Each number is 500 + 25 x the weight over its row's rms, rounded and kept within 0 to 999. Layers, rows and columns count from 0. Numbers have three digits each. The size before them is the row's rms in percent of the matrix's.

# up: layer 4 MLP up, 1344x224, rms 0.0551, rows 896-907, columns 112-223
# down: layer 4 MLP down (transposed), 1344x224, rms 0.0552, rows 896-907, columns 112-223
up896 090:515489539473520511515490489542524464554485513490486538493541519486571503512479517479512502532532486506465499540456516521482514480513488510530465523437496461542508491463541499455520502523514480528484525516504505495545470466484542511510459512463505450502539510530531521502519475521485500477480520498529532512487474490542488519485509534499
down896 091:504452415493516491473505496504494529510506480457543461458497512533503509515439514470510481541495529494539522489554522500458514563479528492486486530527492518475489497518498502499460499484507494524517493517516513511505451484523519494527509473494487536481501515495506474497502462470486450520529468498525465522493525473482500526545512512552
up897 090:536469490534519525505552493485464495492452497545559537518549533493514502479519508476530470519495500524449468494512527528475513526561454485477479500519505491541471508473494459509500480496538447499508471493469513521508475495472540495525471520509490541476516442510514536501500524537545510474524468453464501490535550496519489521478531498520
down897 086:491533517538529489514500501536540476503501513479512481545497489509509531528519514511548473490512436496527438531507490464587490512507516530475507486512485487474484528561513511479465512473511502523544506538530470551494535507543479495480493507476511535468557504489455446464514528472472497469491538491483501503447520492532512487530451497514
up898 098:471491514483501491488475532508489543495515533451469530527486489455506476470505555489487497521546494522503522491501490514533472490502510538493474518497494520468549514522480521526504485495496500503508534478487491511541529498499485517524492544509505533488502519519560516486485481526512479529494484517545473467542558450526519522482479499479
down898 091:479522512479478508466499504475519471530465514507512504486549490499527540464492485514521529480482480500493503482502545517534525438462503511562527506453485501501503496497520504486510476501515497500503473458485534413413531501487515519508515516501505486489478528488534533500543513517506537470503485496427509541490497510506472515476478502463
up899 101:496492533498500509536511545475477500501471507489529498518525501528515487492538529484497462498467503484519508539514509493538449514516525510490501475456476513507479452536482484490531485533537487524536525476509504498481538490494485525495474524470485466482507532519482521554490488534456469531494525446542506519498492548501495491501480519485
down899 096:503517510519500523501533516501466547518497537514490473531515518486535511536508501446518533531448489522469473514513517498561482501479514522542485491495455505484492525480536514516525495515461475451479490588513502494515456470486480507489496522501531510583487463495478474451484535510520504501523480509482497486489481522539487511494486471449
up900 108:520509500495490461542484537524474515494484500503496495516459492515542476531554513516470489491489515484517524453463534486529480529461477508514518506511526501482467498517512522491505559509514489503457493490493516493471482509468486556467529481520475468482571471455495506482506476526500455520516527473471507481507491519512497512484499503463
down900 105:517521488565526525520480511542472508464488470500525517525505492466537521482504498551476455516515458505506476521490509506522520488529503472528508476494476476493464427498512515511478529534482453499517480527501476500516503478533525499483512514527496532550510528409477512559525515490491510525500500548548486465519449460529479503510563510483
up901 097:450486500504492492469463506528517476498495494462490487542516489508496508491501467476524480489511468535531523507482526491535523527447502458491506495509430508438458498483530481475510473440509510471505515533467509490516529499496520518445459509536505479520471472536493491482567481559489460500511470473503510473537492523470533503497481487508
down901 106:507534527464458508529525499459502518469483490490492520490535485498539486480487501514483453487504510503503487534523491464494533465477530542525503499498477476495544512477469505494533523484501544498528513500537459516485478524530505474517512450478463469507500502473521509466519453522545490520507478476499497506473492510502512503488457480447
up902 096:450533495525480511490481486447475469525502499483498501485492516497503526516497488485553496480532506520510446552541501498481515555504476506507535476496468434475538524489507510487504470485493471530484473531480502496501485476508553546546482521501502494511483506531467516477484473573500501513505507487490506533498507510507509493490485511507
down902 092:535482519486491474509511514500484538508498501508494521479541420486499530508479527534470493504486451513522508515472531521562448500493542553479511485498523503469493522539492477534517496519522516499514491431502521523511482476474492542540463487505514516494514484513535479476467531522516489444509528496511495512455486493483506485479501479501
up903 094:493504471491489534543532467485528448490473510530462458498503500520462497463505524520537526566479507520526505490507477489507511474484484476543494528538474526490527474497554510505489516492550482534517502507493454520516513497500493483482484508487515512465516489524487483488513486476494511478477514481491492488493497506494502482505501487516
down903 088:472493476488514471511449494472549505483531504486492510543518499529544514516479494461498524481496490533509523536536494495500507493473511524506476529447522517472499472494507506560491497471491504480459502477534535465525491502501461536508492455514509474533530514481488464533473534512517468477510492525478531491486543479479479488540496497507
up904 091:501461466498499566498512539500500500470482526505534478497437463493501485479507470505514483499487495535511495503540485524520542545513537542506500526522469504495472508512509469480523502508487495545498496555491518474516496523483487495489500496508473471493536468487532486511483533501480511463487487558477508494498513465514504517506482483515
down904 090:488480535516449523489550470515518511479482540536520475535531506512486545516520495507484508490460498491488491493494507488509500485488535494485483488449504510490537491501520488520493527496490520515507453531499463484518484487549504511472471484501522504505446522500535548518467520500503475503490491485529523531526486519478502495504531477534
up905 104:510471485487484490506500530534470468505523503545533540530520498532515507542511527473444516548525476503497545476506448457477513494545482505504508492512519509507471504440478479495499508468462493488542494531501470509496504469455517517464536464472510487519530457472486484522517547471523525487500510487503481512523473503528520518487538485512
down905 106:469484468517486489471445527501559483490530461487496521516475499535513480527509499508522502505501527532508525522453492508503453525519482511536476450496512509519493479510473522521535530539504542482452499489495467472527523499513520504512489511480544484494490501516530507533522486510481491486533509512460518520479505485507451493520455513519
up906 095:476552493532511525517525479527513483492522483520495563473522501496486529530486500465519461515465482505483539493474494478499498498519501520488451469504511502502497458462500480500497499487541547497498480517465530499496509525537491467516477486495488511500515544504511552487512478504534505544484496479491451474506492511531489533458546490525
down906 089:568513488516537461517491490512489441510529525563474530486502495495476506558509485494500558522540514493519468462474504517517492500520517526485485504448504504479494526486460494466504545521490517489542543496536470486537502485461487482512512520487508536503511515482490465544440497507509478502525526462497455499506462498537480507494544519508
up907 093:467500541484479534459528506479501527474504496503504481476473473506508516516491478435483512519487530521476526492480502530490518499510458521511532548509505493462499525509520458480518489484469477477493497455475510458505520437530481474491441516531492486499487472516508509458479484473549485545510508499510494530474516468549459491466465444509
down907 094:522514488512570490514491470519470518522513465484502542488483487497487483475466515507506533499491496517540461444499527476446472520481457476464456541506495514468441514469487505509477517507471521483501520516498471502485487506477513526546516498450475522519531559505489501521474499520522530506488519488475466468502517511436536474478492506451